Part of a small language model's weights: MLP 1024 squared leaky ReLU, learned residual scales.
Each number is 500 + 50 x the weight over its row's rms, rounded and kept within 0 to 999. Layers, rows and columns count from 0. Numbers have three digits each. The size before them is the row's rms in percent of the matrix's.

# layer 5 MLP down (transposed), 1024x256, rms 0.161, rows 429-478, columns 64-127
101:506485531535553516439493504521474434506494427530609508445489532544504482556509512590553583418613524465529525587571479510553476415501566529490471456528472543537474517511484461535559516536439427
099:494577474547541427502499517533543517520542543412510507524424514412561547600573486426516512428536589437493449522487572560425602503466458494479533485557576476552531530477570456515493461509576456
099:465448472451501485594521454499525461589524505516387483451512492560565469450471480432499530485520500468513526458565520578524505506440461500438485600441442485586552436500554490424562504539453516
101:479496478472561514519500476426549516545426352475552517490571447561434547472410433435571546526487513523521458426456503519550461609445445492494538555574456488554542580486549454496502594456569476
097:542539446408503519478390423511525514552553566492399504478503591435507561582481467449556545546454414545562543460430554445552468570536569463423467552506494491556522385583387438376444540465429551
094:459401460532465507439515471601489400510443526543510550504478576512521550505539556395563423579492515446551523593500462562509453630476626433493454584519522419532528536478470517452532376543455455
099:475516434504522530480534539487505480488515451556462457475568505483542520521463514447541552604468580472490543586470537527572510433513525515508477503504511480539397474547543502595535498475503452
104:495492498618596368489470427511460460460498562425529629527467446473489475581487468547461525488427492614549477602410534475395503489535464498632489559478491449439542564494434491529453500530521514
106:573494585524585490515479537474565514441518507455439569641442472523477498565519577473531472416532451430564437507410552462542543456591420493478491498520483515542519461486470322534502531523434496
100:470494473380569554481531408457390579546502507430417495537409450503671497458451495463504537511508466556494498530454472516452430544435470488458480444459544519531515513515590514519517449490478514
098:547485497468493481365477544404468551534478394559499529489516514503481567407495457465524494442496553488513451441572476449499495398460456445510398586438442476637519448430500543513452474448579453
099:514475606629411465529438417453504519549462435454527562511529576554444505449535532475457359504576448509485455569490546526507508561494586557550514531510546485514604495515363481475443548429473568
100:613455434433560496556557559566475374521516428495521495538531494476499494538539430512433515421522452495507406488483481493387430498473434382541532417503481490450446519597494539420555446498535464
101:491415526565520495552556445536516564396458600481468362386515428514499491490498533529511498495533575529502495492524505535539582476514495534483464430612522545547570480471431512497570503563532395
095:536548590519487500501559594485496475573530584525465554478485495473500471512477554445426583514450554538480525378551623490452469464488490591470534504540473568443554549496502474539453665541544458
102:458498530476514497465475504603520490473436576426559522511498544612390445519473529511433488413568454435516442454506467498517527567502496505438485431473526491502528455440502505504442452591552495
098:522500482535461514479448444542470417536500540431471509519461614497475450546505436540577482482535552539508497613444541433419510513480482522489464476580529444519501426587500515614514551483442594
098:401534578510481447522487543510459460452486457511467500440490526493595523516483465623445355483517547425486457529512468530586602508428482524542477421404516449544467526500538489426484535479449574
099:511567389527460503414587415517540480547401486459477501512578561480512528480478501493507483565527495456557433555511474487574466605545482404547488588518508535522454480533459508451510503561427530
102:443478527353481523550412511555560403512509428570475488529486448565480538440485448503451465512485482490446457499502483536545555470576414446562524447426550506540478472495452530482538527479528496
100:399559438466476404415487584542530511487522478530506575509467577494536452509523572486548433519556576486539531565538544532504546527527462470469468570484495502518402449451542581525469505570426547
105:559530538487519463561534547478536607421479418535551511488425570473506431407491501487504519464504495473489558541512405429452481491510465500546437569461493463550584554553489451456467429470468497
101:489531531535536398505519504494491495503488483536562428470486534438475399503532641499425568481547507491582442467470512481536523475628544569547577553514454561503565578489547541536465532487432513
106:466493607471440504527492547666495437478422508581471478514470533507529433365493525534483477468501518456533434523474459530457548429450502468527530520560467486518487490497520484466506535403519545
098:536529399530467487489504531574555506378460498454562532493415566457489416506441467584543550503514562430559499595467446528448469524582448525551509460465470519482554540546484480518523494439572455
103:471518475623489475469486465329423501475509505512572529456466502463423503537464535431492539446521498569494503446417479578462477468482494456541531555473545369463495482536464459445499506528493518
103:548487555454573528504505485489542442493530507442497451501576467501509445502453483471551513477511482579486513416518466555492527559544464474433512491579555545538448465441480464588528503499481489
102:535546504467525523430495577443543491530514478506490468523416483506462520461453569410540413605577515397508545472528513516519517495479551459404466517475430436521497517471512503471552530552496510
098:587505435441474424467507403488459526498488498398526522483537452530534481501543478592406471411483566507515521483467528520469520560482463572481440521497585495496481435499574455535483582601529476
101:566449535450530472516532549541546557487541509424455515529501547484505532466532484452543540514512551355465435412580418476454434431580524529500543365450575456453479517394425473524499588560548512
103:554561447506357586489513454446479488515515566477513490474538477545393614471498550577514606531551518529470495535512441523516503514599419409459517491492495498490445468583438513420561576509578544
098:464522454562389526489525512600460484501452461492494490553477510495475598470517535487498466559547485434443499501526528558498551584488449487422500395494510465473494541582541484496508415463440528
098:460521603505511443498563486555442479446509570509553505508487567473457462496643494489562499552563519433551531565514503514490500420465577535435498521457497514421508537508512514573503464452564563
099:492532526451531493487480536539398414460477430415421558530508605437487482454447411566508537489506541487558547486503501491502514486532410521534381489546434525512422477533527459592534453518421488
101:487502458490554569542527491516576628518447500523493537588483509431497450451610458496518512472536507533537519494433560528570521470505538513542470446424446526509463424537497524505500438447533510
104:556534547445577508562537492494512574535504529524383560486540543422481497459576543476443600545435484574539473492489515413485472475415536545481497499483536478464521502516450497491544448458539493
100:458520468534615459463408445516454609451559557389540574536510528476541437504472516438492542529508500528476491486539493436472615493574435463484507436494513556537478454557551498521462519546449519
103:431520533505444489509528453541479558516509483610522472503543527445463387521552553488487498491641546505556478510618518447450459569499484450497486436557532493444413472437572458483475528498476480
097:480540465543464431573525522532569548509445536566540501546523484529498448405474488565518486457431515556544470482462561523511533567508423465566603570588483475490496438591554494386541519535509546
099:524512466540517478525459498482543540482484506511510490394550464504581476487517474495548457617445521413501515513457429547493520459484579507477581481424546388524455475413495545541580491576547545
105:461476486496520408505468527455527471447476549525563494516525473487535547523471520544481476482531461491473408602556547544539515439540478544562461497485496607516511489557489423535455427504473565
100:493471474629469510453591539479509398488565485555481546507601465449520578572438594479557473509601524541488503534412472538500494398505503449409407469490561462560410570495546449427545523598540494
098:453462441486449561481461477502422419491508509447546522549520457556485583458467491514498536451533546553454496552451474568555535455511456441487454505539470466428487528481431590505454656477376465
098:486502521488517532608477449568502459386434576495571481513472413461502509436506445533458480423519418585435491464576457457514555596488614484549445551522468534486515482469496532562466577500530542
098:425525441493567540478499577445591490548584467506533521488467405466475592503458413502446479481497592525527552411450496513473496509519548515452549518481471546492558488439557466536521495439621618
099:546536432503502549462410512474467451544474620509438439491459511449439472495495612513561500480475533412452488543482471516503480512464571416571478581469457546502552515539439501478584515490539508
104:406510458475519569515485525386573522533509586478525531429501511553475524523527448549579635494486520482433518477519484509487523509442498460538461411392500489591476395494542529460459518508532466
098:518524475445490515524597533503532462548509495469456505548537470497486489461513461474466472622521463556662523529520527511475390469483457491537469573534473473505544564380446524440457542512517474
102:500416566511579436454458576487537574462507466493543515576529472477483480489432532564406489513477358593502588568515462537456551496566481490454530501478560499549473463523494482531458598400481456
098:560518446510525515502523413504507500489474497508458556544519500539489548468502550440470470550492509523506531516522497536517446461458510524522468546490448508515491458470492520438509596521501493
# layer 5 MLP up, 1024x256, rms 0.326, rows 430-479, columns 64-127
101:515520447425618504550635467590564481534610500496452524436507506433538531531490493475462483404436553502535434482518583503420475513491493516465456530537498480476577528492471513498467531525516467
106:558547377432435521527556509490573520606531435548498552478458463438518419499524474543500494515504478516474463539442461526448527401571457437480437548451436399512413468474550426480572557503433577
101:495487481527559553574440519510477558535526559418539457558455446470430470421466528460479553422514524532529494521455577444508404494527517506525475478468378541555479567549494486528422578466519519
096:515531466499585533486491448538517486402457552585477491446467468541560493506465505483513430578584527547525427522487538506481491548590488535489526481409522487593520603500478558541612396561486465
091:476533462444440546488433534513473474493542498449559459499493511389451464531390533560403473536455439531526473516458545542415547438590547464460537485476466466405521538472468536465524469540533543
105:480585544514551542437559492509603419468593531473542498448483476544496407536503603535581497524545455471466491520520459484532490562568520492432592384582535545494485500549440461470470484568517490
105:464481561450490489556484445410502484492580409525381568575460476587547472570490445487492513493473540525475453533509581484422538568444518491465499486523482477512405430501416431407490507532477419
106:586551479460527565521468506421602587507527500539477484434467560475511513497504534539517489524471442517489370502502523515444452433468467389553463499486512333528503501508486555526443546440650588
097:510509501474510473501512513516398537476414479526457530482529469565503536464507514552564564529529583414497541486520478578553472434515555457435480511501549557453535566560504559535391616450577490
098:465450471383568542444406450473470572524431471534443459633527490459465549565521432485533465490506560476567478537493523411550531568451559561457564523513468476543520373434486558519552428533493493
095:509495485505488508513476525520498483525514577481424476509528443450508446503505413502448459464500441454475551476539445449393449553464565490574491454475535519481534532606370464454531482453477604
099:513520543566572468476474499508515603539502558492562534532475478558585511571506441483566540513480447461486508518462514517500491500442514459439511553521633531531501530501342572492536529559496573
102:501508537606551421442451479488450389502419545521480543520656414544480546455463444534467554526477455546529515410423400449399541571506517460538555499460401511467557532527505505497512523504462487
101:596490461512652535419520559498519473443501476542586501448530378441542507439471506521415470475540502537437499534510514527324478490587505539520508515502539552581509445513517499449552493482512502
102:486537441550412442531522446539504549481424528473481524522569554454566422528492480455506419574458577542410457462466509504472528474496496531391490327459524616453526567505541541546472498432432459
098:522413492551527495479593489487476522594489493533479500558513483498444501554506430409566485525434530428514479513495568525448528431576502544470434523479557410465493515552579490522485590503505481
103:585472580520423471497457527465511506474498438418530475460464443473459560604517539551452341505372540515526396544542515544577459524483498488541484438541395574527521572464511419502508527509452491
098:509464581552464591482568452477542457495466517519505509492461522495517352524470549483438486473422478540438424498549483596482592496513440555504499497461547536431491425470463502507541478570466505
099:553484377509482410469567506515558440490535457502581517472523524402429455457417583548505579547525414466501551445489446462474531521527453500502556473505432539480587450536547464463510503609449514
103:493502492578500471473494490567508440496424574466481449484541506501483422441631501533473446513553476523524567476507436548448469466478502549482499559444537487494415544481453582488433608529580536
104:519485520509517499507496474459561526514471513466424470466469600444498525451553448480487448422483557544475594521490530524426487497430532570478547563475526487547529426521442490507505538515499473
109:477467427552513464568514508430482516496543426481433468547547501529526520407507495589457539496540545468596472514510579468464504503440545541504488588566483429541462487522536511465489480446474533
101:448544439563519579601478544500582471539595470594492535449589553537489530497541540590534464543474540489557509590431421548402480440512570468461488474610482583599518590518479431489463534586417426
096:471561544451413556454594562485489503510471402473571576439509530461448512475494595530507586551489487414511508442499516566518513532431550451559606550510506463479575494526425484479511452547470514
106:526427532487520525583540437516447452546569530463475479462480522483544517481510465455530539580504495561464473512500435608482536450497537581526471483466538521540461496425503496495559491496492565
102:542472527500495482562466516498451495465463589487565495537510441495461542520484573469499498522428515516524584483538523573643425520600506498561511500561534485489495532472546523454541417476462636
100:464522458399520518501575551498572486440491433555547508558468513439471501413423474502516599516554511514591574543584535566499547418498411456567492511491393586483514516548510420451590456529368517
097:538529501477589498503517503542450411405486489475554468477576460563498392532569443538411549466458503512617455571583462503528510515507537534442508597434480467459489450497491513538428499454487513
103:468530579421498551555582429438460521475654463606440538425575589573428550561471491548492477494500512486495424520489476488537508555576557537457540531502486572464401513453465475521514567439473421
109:542494476506494507549498512465474451501462472587536662411586501497438499457482466523477568601436390403557520526553382560555522523553494447487455466460489473401493462468522518521505621484499581
102:558576632621485432556461481501497474443515483470649577572446547509483522425491564491451548521534564460575513512487506514584437541485602483456606526425488557428509497527538546529463471584451472
099:582516555492377526517499473428502561506483491448460505547410500502504535549509421494470507507448524403445557565464492456474545465565504538477568509535482595552525560525593508507506542447498486
101:488567494564492503570451540507574398594521417494468523521414495423479576480481485576412496495451476524550462555530455452496594541430407564415497565546537551563505495496500512522431507490503520
101:511559428627522499472503472407530494523503539498503489493488470509477429515477479603477578520499456492500543466572535502537521467562544560466469502548472462578565472543554500496450561522493490
102:514498509577550476542493466470477535636501516537467553510523553534505501484513623480462474511588477608446483514507434507591435558486501489529540446623514568495509547507466471382614473580513585
100:553486524484469444476458438494490510461476522486493454454454484504454481515407439514489559496499584457523456469526511519444445508452495529479552488395441464580576560516486458504455525516389510
107:479515547520374518546411482524465501535519426508471488535493493447596486487519539449499428465468604534530469475450493508498491592467439517516491432570417397443431392470544488440369486523436527
098:498567480512562488405573508455532487426434480507574461515469400500532485515498541500524424493432434501462496464522521633460521540477514471485491564495473534490476542494501483461459485593470508
100:420612479434511499517511492476632453520507521548524528559465420389500561451469433468473569436505519576467445586516414561466449406475497511416548554517421482483503420549427528451456484570517515
101:520573480547459481511500536389430498525529503480488513473528444438571483490528509448499508469444424452514507574530459509527508481401526494517562564413542482472503437486495473552457502461515544
102:381430572556520516596555501494499520512412516582527470499498476536502485503484540461542437524554544553423502456551582488559515537544511397515457504460521580476560456466491490469517521505464504
104:608481495538527544603376576532538518490488457545505453556452505494524500523482561545556484475515491508494449481597436637621504532466502426458553502528503512541605473473508512545543536554483500
107:379592499507428537558497502479476449458466458573444494534507536509502512486548454426527541503526424486563422476601401498476480528540601462587480425488506456420559473482523482488444529509458521
100:559421545438579563550503541560567488568524538476521430437535513457515471588500487516437446428537520500505525457439421451451427467480539459475503504587486530477507598490494623557558438504470507
097:555485455619379565523534522481473494483610441583455483513507480477534454430423501579441530535469495574420489511535516548471449530410482472510543570568541457487520491506513556445498487462527498
104:508566507452562446634484464492460488514537556526562448488565523498476466522558524486474501541524512447514482486429496500540509519476476461562488517513471475353489594412469608506498545474517558
101:504596511400537506499522456432523535503493451385468477498451490604524534533338457484444556474513476467559587535532499456508401528490439468473519488453456536504492532500487537470466484558391477
103:511474472477472574592510583496491516425558429476524523526460579474438580400405483488410553420527618483473546534554492410524555502466558530535520435500511452574498555540469452459523551528458562
097:513503567467490476572542434463575526558497547454612471530499502534560545593424455504406541505545539543431456454469453566445494479537492420511488475447407500417473482499538489539479524486475448
097:539544624447479481489537433468413417398469489403481420598573562455429510501572537537390412535546519497418529492408480534543421544475399477542479507476533489579460505492553466518492469516506482